python train.py --n_layer=15 --n_head=10 --head_dim=64 --norm_eps=1e-06 --qk_norm=false --init_std_qkv=0.0177 --init_std_up=0.0177 --grad_clip=1.0 --seq_len=512 --doc_mask=true
Each number is 128 + 24 x the weight over its row's rms, rounded and kept within 0 to 255. Layers, rows and columns count from 0. Numbers have three digits each. The size before them is the row's rms in percent of the matrix's.

# down: layer 2 MLP down (transposed), 2560x640, rms 0.0581, rows 912-993, columns 240-319
# up: layer 2 MLP up, 2560x640, rms 0.0612, rows 913-993, columns 240-319
down912 104:125084122152091146118110155126154178118154103148116089146074118074143157111117131132137129117099098153170116081134155119111144096142112166123131126123151141163151132088133103110110142135151123128116143161104095147143180133152138123125115152
up913 108:132091118141118136144119129105081158137179129151115102138144097107110168154109139102150134102189136126127133125098150146110103159104169151108127152108131109120132110147134132112175115160176112131108126089108121145154094108127142121179158134
down913 102:165136091102149173112129166104110096092085111125125142107132134114132131136152128136111153120163130135156178130123157100141091160125107153110139163152102149145166133121145123148089117115157130108102102118083100124143098109180131145094128131
up914 097:164139167141111117137114171156076135072155138145148120167089142135132148095096120093139095125130136147178145142128118122103148079112093110131115109114094130123130111149140129127131110096109133134108169127139132147146154137067146155079117133
down914 098:120163145129129143144094117114160116114120140134141103117117088100118108117180147163143145149109093134115127099092144122136156165163091160133141117101125132128176132140153085109092116153129102118091135104119126140106139145100148118147158127
up915 090:162164120171104125136096139124144141123137096155125082133128116124145172136155139142173146116129179145120136097124164150098125137134136131167183133135119103105131132121122113132158143152143105118122133140147159115074140091088135097097103120
down915 102:114168115156108119111137116089115094130073121154139149123137107126140143145161104145145156125137119138139087108118165142137141118107117073143118108122142105121118149100131103098145117147134153085119147127114140174101132154109124113126117135
up916 090:081124100122137107152140136120131175149117188142147136090177130139193094164167139110144094130138106174134092158150143173123148160117119104077140146104117130117141123130129120119165176130126148122130155127120158106071125131082171124133154137
down916 102:186102124140149112117100154109099124133111135126114136124144162127127149106151136095082146125174119120143128138106136130142115132114111102129126171141149185125152113141114157127119116137115131116136128107118126135107108092115155125092120049
up917 101:145156092106142164099121136105125116087112131143122125128128069124173140146138140136107107117157150135106112150151134111103129188106120153085096114144148109113089115141144091078126113138195094146133131137088148129119134132171115117105133091
down917 104:136115145119151106148085133185127161135090127155099098132088136120112153098080113160146144142129100165168135137138132124178155108136123098137124159145077130115132085110134135130116153143086184110151157109131117106128164136123131159121109106
up918 107:154116144150099097147158093133094132153114099092091113115165177097143112138121125062119201117120151070093076101104085126107134154128138127135129167127140157144160122137083098122134146169120101129122153110082144103120128118130095139126111089
down918 109:117067108181141127147098146124160112108109083139096115146135139140145123138119103132073156139143101141149086154157117145132101091135100094110115137110115139122114108136088087106170110116083112123123124104108125112148198105118174126142161110
up919 085:181132141094120115190112115140175172118155117102154079201153117138156153132118067108187081108111146135159118090151101158105118124112101136166130133111180109143134138159136123142106131147146129139107141149104121109132119132084165164138133138
down919 091:184135122138121159147129135128103137119095113113152145148111131149150131152142147096128140127116115138108120112126147169130094156119130166147100086090142115137169125164147120155128162122126130122135125124134102083148109172120151131130144122
up920 101:105127113115127153134096148160104159175125136136120127140133133163112120126132133103111125130150111124093125149153146151102148112141117139146145103121085153167132099109110159133117155087111166135074141144128137129097106136153112174108150131
down920 097:139098123129148106090130152114149150124116157113140145130160160138133103104126110116115136153078113146120158136188110122121075123175160136101162142150103156151139150093123139145112173074107120105137114120115090132126105150161151215133142151
up921 097:151185101148135156128132143124094091168127159133136130141134123146119133104105129136134130127143125115150127090120107108123136134130119110104135125098076114078115121136096081123140129095169110123133122131140121132140140087163145133107080138
down921 099:119069141110125131152133122132138141128125100115103116146128190138124122135137131131117104150134088116193141088102146123131135160113101145182145127117124153145140186111109135096080117102105132134110145122147151099082177096106146163114152073
up922 097:141108155084153126109125133131184107078143105127122099122099084142163158085124140157125132097102093149136141115106152161104098138150125099111122128105161136119100103132150099158106117127057116138098114116088112143083127177126173170145134153
down922 101:151141093111132107118117124150151157148102132130153141134121112107104111106134069191081143141129120121115076114143125121116086139138150164131154094139143115126114122142141145179139093130147092123138152113125122140116162115107099120130148145
up923 099:117111149112107131107118130157156143126073128116159115119149119098128154137128142124156155127143140129116111126129117132107121166111114107109138110083135110118126132122110104140114104159107083126087128152108095148139150122095157144123153114
down923 105:140103128111103124089127118102121101099130166159113131074120138123128148167101102122164168122112134094076167141122142107127099100142117137103113174096106119082139158078132121156077154138151092105085091136167136159140157156074121097128133146
up924 106:140148078130145074112112147115153130118163137146141121142148149118110115129113108107151137178164119127122103141113106111123121145141115137148147165113127125112134131097131115148086138100121150137104113109139145126093172120106124178137120130
down924 097:139165107130139129138118094141116150131123136120148119096148132149147144113098125119122110177094120172111124147126130136118070128156115064178145131143123138125101162096129139094143101130139151142117109125145153110110067072172064138121134087
up925 104:174097158144148077175109136142138089178163133128150150150118120122103128138119162113131133128133095091144073162121154140136149100138142135130129126126147090158144139118124109112168157148145091133134104137062179087146119165117148094172131146
down925 097:095149113097105087140154165125152121182115129105158140097128130147122146144122115147098092118113134172120127142143129099125104153158097137127133155132144100116140189117120118095160091148127095166117123171125129110125065117118107140137130099
up926 111:121167112127116156126129157136144131092150124150082119112106117110101136116117118125132175100160094111135115148137130117092111135131126062093108116164080097137134141146060094117133157133140118158115146103142075104103153117117129142120150119
down926 094:155091127136131132131136123121170082140127107118125156137138177183131154207158130096159160149115126189132163153169147097134163153115140131131101181129126098123103122166097154100144099152128114118135129126096142153136075110130099113114102159
up927 106:146165159091129164111091135127113164102139123118134140150168148123119121112126182110141149116109091101100132131131127154134162112108132144127157066114126124145123084121130153117123163122118113165153154134134101139110125100140159129115137178
down927 106:146161093120119125136138172121100089123169117133140128121139114150159145125134082121104136161145139117106134154113127154139135167095188135135089124124163125135142182171191137083133179094096116156120093125097108170121118119168122113131084146
up928 100:097108157107143131121152127134121128159176095152133138124106118128115114117096136135127142123161130142106134133129122175140146144151166126111136186129098110094156114113200147163130128144099109133144125132141123129124143116143100091117117120
down928 100:131139177098137167097141121091115160149169119135136076064089142129119103128136119140135134100141162144123160096076151146116131128160127103108162141149110126130126142143139133089145141078162079148132117123138106138078076165159163131139102131
up929 102:137094129128129108156132113124150125110120147104134098133123090138127128168120105103149121113119106178135136081132114103139160132120141107143185130117136155125135139124081139103141146130150089119137143141113126136127124141083103133123169118
down929 095:125143122159181118170091130144137123175152184133145094136139142102127112132109101122109136142176137113151118116141122119118126113102118112128137125183088144138162125131101100100105154142121154121115162112124127122149123178164163135110099129
up930 109:085151168113152135171145123142142139101122110096111082157133079150099121126109105085122107125144153150088085140126140148106122202150113110160115121107096114132121134135123124119093189182122144089099116097109089142130098094160129085137105099
down930 105:113120149131137144117122164158102152130126133159160080131170183166138155144119146111092118129130081148140128129150118177158164138099136109087128126138111099180104121118145105149125170132077120158126185139129167118148161150070097145138164128
up931 095:144159133104114136099081161113125145143124133169104141108110124130151118134082149120120133116113134129096092113120135132083098127127121101098124126124149125134152089119121144103108113152160104119147137137163140132112124095122116134081096182
down931 093:136131076139145173135113151088147106089118160132159146187135104146138170116081124170106169137118131107125168161147157161156091111136104146101132145111153086065134087133194114121125123123144158110093132107144164110124142093143144149150091153
up932 104:130105149133109163097067111118134156130120128161155112122098102148100134103130085114127121104154118130093110129105098103151153133070132113145165128118087132124087168106137167141151097177129133079134122112091169109126136123156099130167108150
down932 100:102149137125124180119144143099136115114132111154128126162127086086130166119147089156106095139107160128156150180146119151103134128101130108164156124139125090132107177136142150148132100125132144127112139153095136090141079154121136113133089114
up933 102:121129150096113103172145160111150128127151105086156161130146188123111159141139081084113125091112103110129102143134178131085113183114129146101139121146132142147154157130115140101159077114130167156117148133136123127084078112149113103117135151
down933 102:125145108104126152118160109144156116158122140143122105133093129146096136063117135150132123104106141097112152113131122154125151105115136156130119119159092168171187104130111116116119081115139099120139145118119120137119184126114100105123094117
up934 099:110135155142165125156113104109130138136132096138126104104113094152142088103139121117154092085136076139150136145119130124128167104131104135121121115151165154139131117103142113109108093152104083089156099086158124104130114120109099148147127151
down934 112:111137133126108153094135105104159099164128107113119177124132149115116133068133129146128074148156168180145118123134127195132114101193152123129078152145130092084120113130150100185095150103121094120123141106145099108087110133133151102103117134
up935 110:136082161131131104142108099162139153126125131148110109179158208117087111137167136124104123110130115122133108118113138135139124107111137097141123148139119187153107103090141156125134117139130122143093145102086147084148154085157093124108148164
down935 107:150144084139132138131118142062114179143151120140154099165102099116102104128127095148109104095136069171086103179136124095112100123125117144133166146110113120161173120113181117169092153130115115119110143069118144101147158136145092174134148094
up936 109:091143121122125105172121078119149108180088097112133143167135148102120176102100157116119125086117123147136142121134087139147098118150154141126131127113133137093123152134175102115143091142114113153114124138133151172160114148121130141173132118
down936 102:118114136168142101116149143104131132129134107093140147109131090126160091110126161137117139062118118138125122123100127147125079097187129153075116071152100150090109146148115080143148136146094112144170139145131148119140107150123133135143116136
up937 096:140103170094136121076125146125169156111138091104114156159134132120072102104114116093103173119158112150140136193115137147166143081163137134128122105124097132155160132117136109183091104129088154156099129106110132130091110105141139103136135103
down937 097:101116142150141138123123099120124128105129121112138115122124146156109132143109174089163132096096130104142123112166154153136153096123094110127112129134098097157140170143125131157113104158159129176087163113149107145159149134130168147124113081
up938 093:088141111133129098115118145115141127071099126144123156146143148112145151140151131154171123147132113126137118139162125112108114145099171135128133109135128116167151111167141137122138138124140101122111081123149161105104144132129088134130155138
down938 093:132135145109195137125172127164115160144130100140155112156165126189098118150141142116116131118130123115134143093115138102156106130102110150130115109149155128091162097126133170141102155164102143118155154099153124101100114116119092104113155137
up939 111:130128131142125131130075127154146192132120151149141099081149114116094117145138131135122155101141192132117133109100169107158152140161124118135154140157112128175131127115117086106154133159115119122127145104172155096126129136157122142112129111
down939 106:162109122121091159102098113111125127147065157118159073119151130111145151120122117133119194123113096128089139119132088090177125130107142158125160139091138107135144132080154076133103119119111146165167161132119138095101115128172131132142146144
up940 095:148141108121141141106132120134160088133191160129120124146141125137148135111166129112148161125098102114128131104131147107135104120101136119107138124093151154126093079164170157147152121135144116097158148086155112130135156134115131104146139137
down940 100:150127148151148122133146143109107138117132128146096119154161134136108175130118129110113142101154102134137119138117120145155137098149151139166128142112127074161134073118190154131108134125108141169174099134155117134128159148167133110092124152
up941 084:102125104102152108095099163119149088124116123119146125116180157097155101116109137142130146115180094122073123128171123097148107143107129147152116132111156129127115118104114121110159110098156152163129174113133113143099068132104134137161113121
down941 093:130154135119118139131161123094116130129117124095143163087114184125093122118133158103137167112123122098155146167141150079158115135164161158121136140110128150144123154133121136147101109137117121116133104109152141157100149119145177130077114139
up942 102:151112122139128112119143141107128152107108126119085088178143093139085132144100130132140146146146113131122135137138112088124152134146131112127108097110158175130124096122171132132113103139129150186147161130129121173109165158107147138161131111
down942 100:124086134141150139151110104128100166144150140165145105111094139136143110162126132139136070135142116136120137122160086116119111133136119096148112097140086150132149143103176132150097139111138100140135096119126121099126191041112108141142091134
up943 102:132154151075068100089147096116117152166121184107108128165071127156124073124151099103177164131134118152123136088085060135124169118110107142135155100113162124130149121169092158151105083109153170131174161097141142083128107127145117169144115124
down943 104:121105160118147147109130104093120132131147142103172135168147152101159131095137131163112133151104119158160119129107119118116149113149129116127142102092148138116155145150120172129111072121157124180102102105113104132163115128155098119160130115
up944 089:101145119097090162108186128139138107113117079162109139163149145114134117187125097138109153126089157090118137106144126114126131142150150105104078144115138111138097109152119164143133135092149113092116115143101122122154096149131149093113122139
down944 087:145111105143155109180096154110130126151152151100163148100116123136103158142143145148108140175196134164148155134112149138144100119080129090113088112141106142146131144118139149095087159131146116170128095120116101093112124086156113130132186129
up945 111:175142148104115098131134080121154128096140149144128117102147140140163166139121102127137110144124126148149111131132127150066107129135133135158145130088105167114129094103125125113129128134118140131102140104127126143141161193109106108109112106
down945 109:137065162151109112187135117135119135074094146181141161145116144101146128127127128140115116146122136116102156155171091159090114140180144150117117141133134157129130102095181135110127114135127138089108142140104096146113176126141137116086120140
up946 095:141147088138100131177112106134152149126155129140053108170137055171114161146161097153131087119136067146113161140121138137155138122076137093145144120149162133158125091091140118121129173093132113096137141134116131146098115141181129077126142068
down946 099:095088160135133136088143131131098090126136094104108112113133141114151098127153164123167141129066144116104132167084106161140157130136129133099082108131125146152150147134115127148150130157137128138140155132158110089161115131125138104127083115
up947 096:108119097104145140178096103129151130145076114160118133129129126120115128157115123091176159119135121106107147158086102144131169154113151140115100131086099146135125117175164133098136150122130102108126163124114145122153128146163104085150175126
down947 098:096142132152135137094175101122136108130181127152078138145114096095098077108136151096107114142093134135110124127161096148080063139114154124071113126128171172112145099119142154104126120055134079119109145148088109120153109161163105157107140119
up948 091:158146130088111104149090102079152133084150133105100129093131132130100112127142130120115128181155115148142088124121089125114116174119110086154142139139131164115136126161107130105140157128139176130088128139106145111141152109107115114129151123
down948 097:139161165127103139139152148136067149153138160153147118154110106108123121186106132120121130115159096156102152113098140085115124189109171126120126122094093109095125176101132150099119150124152156134141108122118112131103103098169117122126133154
up949 078:114135114114141168060129190104088125141165106159136118126134080165159117065150161148133175114087143134133183133165108114146156085140156131111120178119105077134106142142144110168113160111128133146157101128119127087138130116157079105148128137
down949 099:111182141095148124081151128121153123150148167144109161140133136156115131132114146134171146159087159117132176127179122150121156091117149133149173204129119072154080130064155119140081167089112146122167090095100098088117109124145115131120124121
up950 088:138130118157126148143153160147121187107119100098157083134114183099133110083155102123132149111105083143132136131095157145159124136147133129138122190185144114140108129126114124098131126113108092146129142107159147113140139111087121163138134143
down950 097:148139097118164139152113136132117105129130137129146132122071144101138168089112088103141112115117121166123131128138139158072165106128150129139100126102123137113121102108132157070101143140178130101168146130110122089138095146092151127155141164
up951 095:170170092105117107148148149119134138087139105118107143105144148122108120129102099094172090152150134140152140100124125130146154112121114101108164150135124120131111108115104089116131130125142109148142118142114108130115141163124115107132166113
down951 100:168128131143141130131159166157109146133161107127156135106187120109104122111154136123122110145117088080169163125121142116172089192121120146155166121152134139140124136114087114148129113102119119075157146073147096103127132146099112081106173170
up952 100:106127114149138155102139116097135162093108112098099086096121154152134132113161160125160128112176118155103147100126089129103160161110150155156085169138113156122115088132120138122099128093112115099137110088114144131098106120114117163132121139
down952 095:131122142091128120113124133132112146128132131148140151157140110113140135119102154151084123122083132132109124150107114107101101129093124128134133134150158131141078128120158160105138130123080131094109134137136131123131103080144120109122111092
up953 098:116160123094128174114162127134105179128137122114074157137103125160151137125140136096147109108107135153123149121120145102137128144142119125147119126081137117138169181147117092103122093133115101101142126121140153154102145150109164109172157126
down953 095:122129121137186101127114127124128143152128075122071129116109116177144113084119142126112128156126142106113130143107129096134134124122145140150099131143151123138107116147132135121127166120134128066116134138143152125081105105158134114142166154
up954 093:146132129082131123147116167126164118119111105111114128141124122121097155120131128117110128170123125119118141132133115099142136130119159119110143150110146091147153145150121145196146161143132113116103099102151138169137123139112131107091149169
down954 103:103112169133117107165126120132147143171085132149098187129123103156126124130133140145140134173119114119110137115078121185142139159177172151094156152154150116126113119131115123137135133146124119090099111117097119128139166131110142150132119172
up955 098:078128139125116153112168116120136115132102083116116150099138099123120161146152141107146123131111151156109123140164123157151174157076089141138125141118149152114147133115157128077124102129178095175117148144114109141104097136126119130140123129
down955 110:117156115121149159138151118112099167099125097149112145141147103091128152131118157119096156104153120124142170129120139103141107174103157153111130149155150129151127165175172117158153127090169121161136134136118177126174124112127104143150124097
up956 102:125155114089150085148120119100118170125142107121148136100117093133149138144108138137147136134155100157104129118141149151114155089113129120128141153093084090109114103138133092156086122110169118142090124194124127152114135102095076090141155144
down956 095:112121145126162157158143128165137167121160091130116101108163099087161160112132168067105124150146105166155115110081159126146181143138129098113142132117134149113115138103110130122162091094120150140077115155108133125148137106137106096165123127
up957 109:160144122151145126160135134153134101112172103145141104158120123133145128128070133108111114124153135118104108145115096189153100120119115164124141135108137116153131122129153104106116156152089086150140106149126123135166097146106153158099176141
down957 104:108107113118128097134121130151119121155107150114156112148182137152149070130117135150113116114123094138141139138181169108158165164085169127144118125131127125130105137127158145096143193163140138116135136125090110152103181082110122115121106143
up958 130:162159130108157137138118107151108122104102116107140105113118154097133138163127170116182109104154169112119108135102102150123167114171158152151140120127111117098169100154118095115092073130165168126074079085115130114138109134102114106142117121
down958 092:121076141157117107184142118128141094134181118121089159117092107095131114081141128122132157118122122133151152118193156123141091168154105110116135135108156161150143124142158132128159118118127162126138112149146093112128132135125114095167143124
up959 105:147121102140133135132094154088109115127127129089128126141101151114140125134110181130190136109119120107070096107128110178159141108131100152143152131083098106166143116122130119104127114121140153180112161127107131151113122153153150105110124180
down959 102:147112102192153114122114175126154139070145161138160103122150165130108159084108120123148094106149115159134083115117151112134128117111089136143151115119148118146133098142118126147132132114129092138129131154134143092138127116129118161154124174
up960 101:147106141094113143134089134093091101134112117137118094118138151154174105166111147103069105134099076118128130158124122150104089106106137134132128134143143162137138101137137124125140099115139152096127084161164138114141123155122118160116147118
down960 100:115159145113106129103089135165151151105158125116158094144082122109177149149163137148081154164108116132142178110107100151134125134136108148135123108157146093159151093151151146109174088120117159128151120110136150104122145162132101132116114157
up961 086:077143083113106121146107144159132158153128121176116105133151106157134107161109141096144133140055124112146118093130171127124142096073139129152096135104107114135125157148099128110064128111094126130164138156141128116099146111136120141157114174
down961 106:099123122157113108171137126187121157134140134149137157119154113134118145172095135093157148112077102123114147126092145140115150121085135115144135195135108122121147136141098157125167143146143098114174123161151118138119159086143137100144132104
up962 111:100153163182110160130071155140124107165133148127128158152148110088118113110153144106106179151113116129112140120112092128131086122102066120152108122123158161157126133127141143128097172118111114126167127100093159133131117137089163142101135132
down962 107:096111123178138141112077085122149141094154126105153131143157106108171111106105117150145145133105126126119154132158136108131108114116141144112106151117157137164074147143165138131148107105133197112151092123154148140100143101134145122122129144
up963 100:095168108150120134123113117176129131151139174140143115142112163146154143173108166108107130112122101098061132112133117137169157129141151098092107140128142135143158131146132138128106127092164074130122141108101121123135140146069133111129124142
down963 105:141144129185098146184131158138160167164105162172106137166131077120144117126135128110109174088137109145091148145146114146168171124142131130143124124111136127140075134124121156150132093095088138118110135095112128126122178110085132083112067146
up964 104:148153094117126134096153105138096118108106143128131149110085172175143147143130123141095117165119132096081209102132092148158134155132114094133109125125146110133078162147143135141112133166165195151131122156146137126137099128168163113137119128
down964 099:126115092169110131105192152190126133138135109087159102131133150130147149157099149146127124175093149123096188148152125117137105120151092112131136168160110126134109094116145149180140109133111128116109131100114136131153142110128080113132125130
up965 110:123108137109136068136122118141132138141101129145123165138124099148137116166152124153122124081134171132139142132092157120135130155160163138093157108124077108152137133103171116139102108081141107082093128141141128126113116146072142137116129129
down965 109:104127129148170127102193134132108129144077114132165137109106120161135099118141103138175118137093091126168127130132142182139118137138110144122115098141141127129093166111103095157157112149100132102076169094115125149088108108174068075113114144
up966 116:122154098078148145132152087136099163114137112109151125112124149161122114163120108133187150131075132111119150159075096159122136087147073113099146112129116102097091112109086121099140110123101130140111108130176095179131159147124143110110126161
down966 091:070093149152135138102089115125147138134112124154104082130125157132097172143131120107140110121131138133128105121115127096099131104132136103149084102123137139153117131145119121126134168144140096104152166123134124134153178157103121169112136113
up967 092:116133133099132115118114105139093090104120110093113148101137074146096084162147104124141114161143127087043151107126142116147124074136132120096128135098125104140115123087143143128200109125119165125117108138107154117117107195159124151143150134
down967 094:118129123129156127104137125127176101121125089136134128104144076141137140128123132151108114126138154153158081116149113078134077070115112120147129122141145122106112145077126126130128110158163082131121118093121210105171107112144121204090094110
up968 088:185125103178131112090139129138082110167144133158122105090163161131163084150167107119124118159131143154135151161136140180137129139098114146113161128146107142136110144138162147103124118124116110113115151139124156110166139085115100147112165164
down968 096:093122158145133157151148131104175130079149145129123152166129156121090063109180148111126130130148120088139149106097127083112139132129102144143142112126140102182106131104076105184158111089191109141128094088144141139138129087126158144136139112
up969 109:122144130119136114116110160113137137118148102167077107135137101119116131113142148104120108143144133133111159142132145141139117146071111103165160142128153138120141116091102169104148098148121112129080089107135217132136195138147082151158149153
down969 111:175120163099148138144132160114150143122138119158101123130111141092093152137136148101146134141190134118148090104126170071139130085132165166161142118117102175131140136109171147114127158171208113146128126126157163094137092140103096113110119101
up970 101:149107144115108142115106141131116177138134121153148129081143086130116138113172116140103128156121128172107117149136074107119113097139156128112112102155139168141162119120109121126085145110139148187100146106138097171131173139167122129146152108
down970 093:111090128075117093124158132117137097113098142100146121118165106152102150137123128119143120124138158167158120112114172103103132142137113150084154151132145139127141126116143123137121138134128145075134134116128095124089123144137145120093131121
up971 102:127136121140105096098141176154125148109147149146104108160130106194151097155120141150083129114117102127147134094119126090131149106080141120151126107137146106146136158179103109083148144100163106102109161130161068117133104111140114091134061164
down971 105:143074135101130115063181124145132129099167121122145156151157127130128136138171126093136152137126113136179094081094158066147145137106149108153074176159097101098132154110175144089111131142138142117150103121148126145095112140123138129101131161
up972 098:096119129160128115135151128121159114142152086142117086130096119125149124126131101130158077110170135110071155083097105135145152134109139131136123160138132088143120139129103107177143165143103169126139095097109125118116099146136161135122119121
down972 102:127120128192120159163135152119126131119097142163161109099150107126092110106129131109102095115132115093119161117126168136125107139102160117153105120136163137152125165107154134102109124150140116139083149115112150140094145110113095137144158104
up973 102:174079127137148161142136185121141069089094150154112170074147129166124120151143187111156114130126158114109103126150096156119120102104174136161154108129118117131132113107107154117123150115118141131104138148139138115130118158059167192127113147
down973 103:121153135083147108152134121110128125115110156152134112146127140135083135098111155089183116115111159141098119149119110131101139144111170113115107142127119133108120137120146078114155166105159165139117131116109087093134113111112146082149121145
up974 100:121129077103091114117112111106111102122082131163162100137141133199140099134124124146150107133154129116149142159156132187108126164130126102113097121130145123156130107146111091156137159134056129161138088154115098147148134097147138111091157148
down974 092:081139141107119148133070114130143129130122102142106127169121095134121096117134107139132098122156106114169144112109111144100131130140112124120101130083145129152163128112110116137125101142109095155113132133138131133094114112104135153119117151
up975 086:135133126127133114137105154094164159160123157140121041126094134119109120143125147143086117105137113093091143117086124100136139141092128130119110114122119181128148122154141104153117095145127084112137122118135091147122159140103146122102138132
down975 092:126100131121145163148135085088076103105107121124150153121142106117147148127124138118113173117125118145125144140129118140139109137149126078104099088153097111164141144132120152162146100114073145178099136111131145123126097124132156144157090131
up976 103:159108113118102114124142125126116116128118179138095139109129098154151110207139171163100141166136122086130116089125181173131157122125111135113157123156151109115138128105146151144117159134105146123096119117115107137149088073105142132098093111
down976 103:105116117101126123139127127086124159097135099099097177122162121080129096137104079144110095106126145159108131116106127120144115135112146136136126115139100109120120126151075134103094140141134112129124132088127119115109121129124135157138142141
up977 095:107110150139136162121132159121094173114101135124156125068141142151156079124137138139095064114117105164131132160112117135143140183136141100133136117107148086123132090109114105148117139100107116153158127082157119113166113135118153115121118098
down977 098:110102137157171151078083147132181083146151131132175147172142089153107130150126115145123124144095131142188131174101113160139118127123096097161122139112148128137094103167154138142140147142125119165122162152111111122118145133063177143143126116
up978 092:114110110149156104090167126100124097106140151173129086105105128104126149119117151126150194116137086125147101095138118135141155137116141108203106114106134103096102101125109149134148108135123124105083158111134106154070121098122149159132138138
down978 094:135119140096079109113141149136114129136164135099129137122135121122145087121131131122139090096137118163114147127146134106134123130165133091133081113154101115126135118134107156107094156146129099180127096106116117118130133155119096154148093150
up979 098:115136158142135081096134133097119135146185086104132118114168082091131139143108129135141152158120082156171139139109116128142145111187127110126142167131145122146139110158141138154127136125125146118144109124118114089139159131138099114108112103
down979 102:118141125126153119109124130121127159171086117143096138106099119080161108121172138162121099121115147169116128143187084161141166107088176123163040127079116146139095153129140102116152145087101145142140150175138121147096113113109130129134089157
up980 094:082167128104080121110067110107130144133106121140118160116138168173140113140139113138158111128127104131092156137134142193149141106168138152150147166143131141114101144146112141141082108113145117151128166094143145146100120094112109136133105105
down980 091:089144129098127105143116145123182138127131104086110153077138088179143157129111101123169127106147116149105102117124132123169128143143112106123149103130148137153144101153143128147147122092144182155177137155161148083081139119110117155115132108
up981 072:145119128147094152158139114119121105142112106141143101114129134151134100111142161139095098098094164141128124123103132114118124129122118120130164162124132126102150134152151105151126110080083090142123090108145168100084154192084120111082152146
down981 094:157105127135061163151162124131060100186105126096110146121131137168097125167111169138136110117142110150089143093133122107094107126146161088106153140157077132120110119119153136124128160167069117170108134121157156107113139166119166108126094127
up982 112:142131131105112115135094128127113074111145177141086158131165144180132095153152119114147096153148165175177118111143137143104108147133157127115160118106098123134147140099126133146169071159106141142082153105151130154123088119097114139121115103
down982 102:114078165132104141124093101132132126102131145091119129152122099128143095153108111169133129140118126144114123099123145137140111111115098124123111078146130066120128115116124140123141147132149063120112098124136126172117076120108123118138118119
up983 099:124128143120117130147185142119124119124119146083106079091137159130163115133160147152154130107154128068123151147132139162152134148126130098105133138186110104129169096151115126154135116119126133101133100125106153160140174105090159116101109097
down983 106:092112095123168130095142105129122151150148146103101097146145095119170117132111133130136107065144135092163136173110118127093131125123124130144124150125142138101122095183149110098114077128143117113164121154144123103145154162143125064121129124
up984 099:151132070137121125129130148106141101102122137148162133151148129138116168113184135104125161136111119146129152154105100174161149111140139127173150159145128078161093126136148134133123112101164150117113109126149155156155131173151145140135117121
down984 092:138135106116115138146143128137105129162141122135138169116151079120117162101068151126120139124100126166091127143140128093066099112131118156109112174086124128112141086139122182091135151152124178091101154130115147110116082164112124134124126134
up985 103:127142138146132108160124102115139160110112133117128104140130117130141135124104123112113122098146061117124119120167138178147081135138124136176107115142105116154099116096161113143099148122130152129125155149143092157099154143119138106141142120
down985 101:123119129161137125134132155100090142087105116120130127186126131152168129147104112157151138116114129116149109150115149182127099121158126162201117132148098126130068146120113110172075152171080140107128174137159145158100126127108135104162154105
up986 098:107089110109069125163140103128120113104074096158157094138132174120115116123142147132117105150143083079116151164097095164119120153142146140120109126178161148113144144120179148173152129132112170092158175125097137115122133149186128130124149097
down986 099:137163156176165120141154124111108113183133134117135157112123133106098103126105108121141122087133162138112094117095136113143128120129077170121105135131136105130121143124151147144115156125161110138120076123124143131149140111166091139135162186
up987 091:176117106133110125139105152108122189177140134109181089157080106084153141097108127099117144074133138096131149150141175116102163131138145108159139134126117126126180115166163080102144128117158125091144118130148124186127075125133097143113139165
down987 090:148129158143188160112125146129168108142092130135144112095138159133141135124159094127135098111067134121091123120122065134132123153150129121117119131140118118120095075056135160123073123113127091155147135137163130092133165104140161111182157140
up988 110:089142139090141091114054122115120109127150177131127127151103176108113137107118111141133116138096098113131146118149135142144161095115069119137137141122091126136151128160152176129141148117142068119130065120139125121148134138153140068099095127
down988 104:170151086109131121165123145113115096171117140153122115134105131155115117082136121116148088127109099117118091158147114142128166120116152112166118128113104146101098147114170124169132118130158114137116170174145127168124149086154129147101139173
up989 118:090120154092133136114137095143119106106121165146148146118152116105093132116118088123123118132080118133125115127125107106105111113178112151169120149119108141106099080125119117152079093114105114148108112152139108152147134108155113137140159090
down989 103:128144192128154093142138148147102108121141108121159185127125124103130140139115105136171151126116159132126138145173143142137118104156149111147135152095123157141116141148092151154145153126132109128132120128105098141133118118104126106171150153
up990 089:136146112138084132137147136122156138122143135092109085101147113134137096109114118100104164154122081154160096101129146158111114133131080126129130153145112123121114146129150111085133150119137139126099097174137153134125162144107112165104136123
down990 096:135118162107129088134143144129114097104118146129096079111171185124121128163150107122105092117128149136130120149152129132127155145131127122136179147156171092105087120131184107144104139143140146123114120142110123119147098143125114161110127115
up991 109:151112167154136139118146105137139131098184126114142126161126140090156118181077121157170178110152134144109113141146140166108142110113158160096118105135131131159140157153135113136103117118149112126170142144124099117117156128155138122095145129
down991 093:142135117103151154128129138136148094121137147086094095107095123169115107120124149158147164165144096139104140129162122110143141109104131157171107100120097146140103139155104094140085129135105072166108146171153095097129093100126111130133138177
up992 098:158132105100095129153160145118134126114132129091135140130149154091112169118159149174148154113153119119124109117151103118114147182134113111113123138099143119116145141135157130149147103153104106173131127193118104092179122094154162085151147100
down992 101:143105141115127126134115130148118118152125132107173065157127200126130118090118140133138164110127159132088110139089134062123138132191129093157144149154164133104146155140137133146106129124157145115137166109145081169142106161130108131167128138
up993 105:148109145137140122150180140119131104118129148155106157103104178147178148124125147157147138108134087094107145134116098098168109167100118108132128132117121162127172091121125141138109122114083160127094095131106098116100120127146108158142162136
down993 100:129139115097133108100137100091123081154123096157122112158161121108132138149166124100119118118141126186123131129104111126108130120150154094138129133096111102118089142120117160126074118102182092131167089088143138146140123101159139152109105099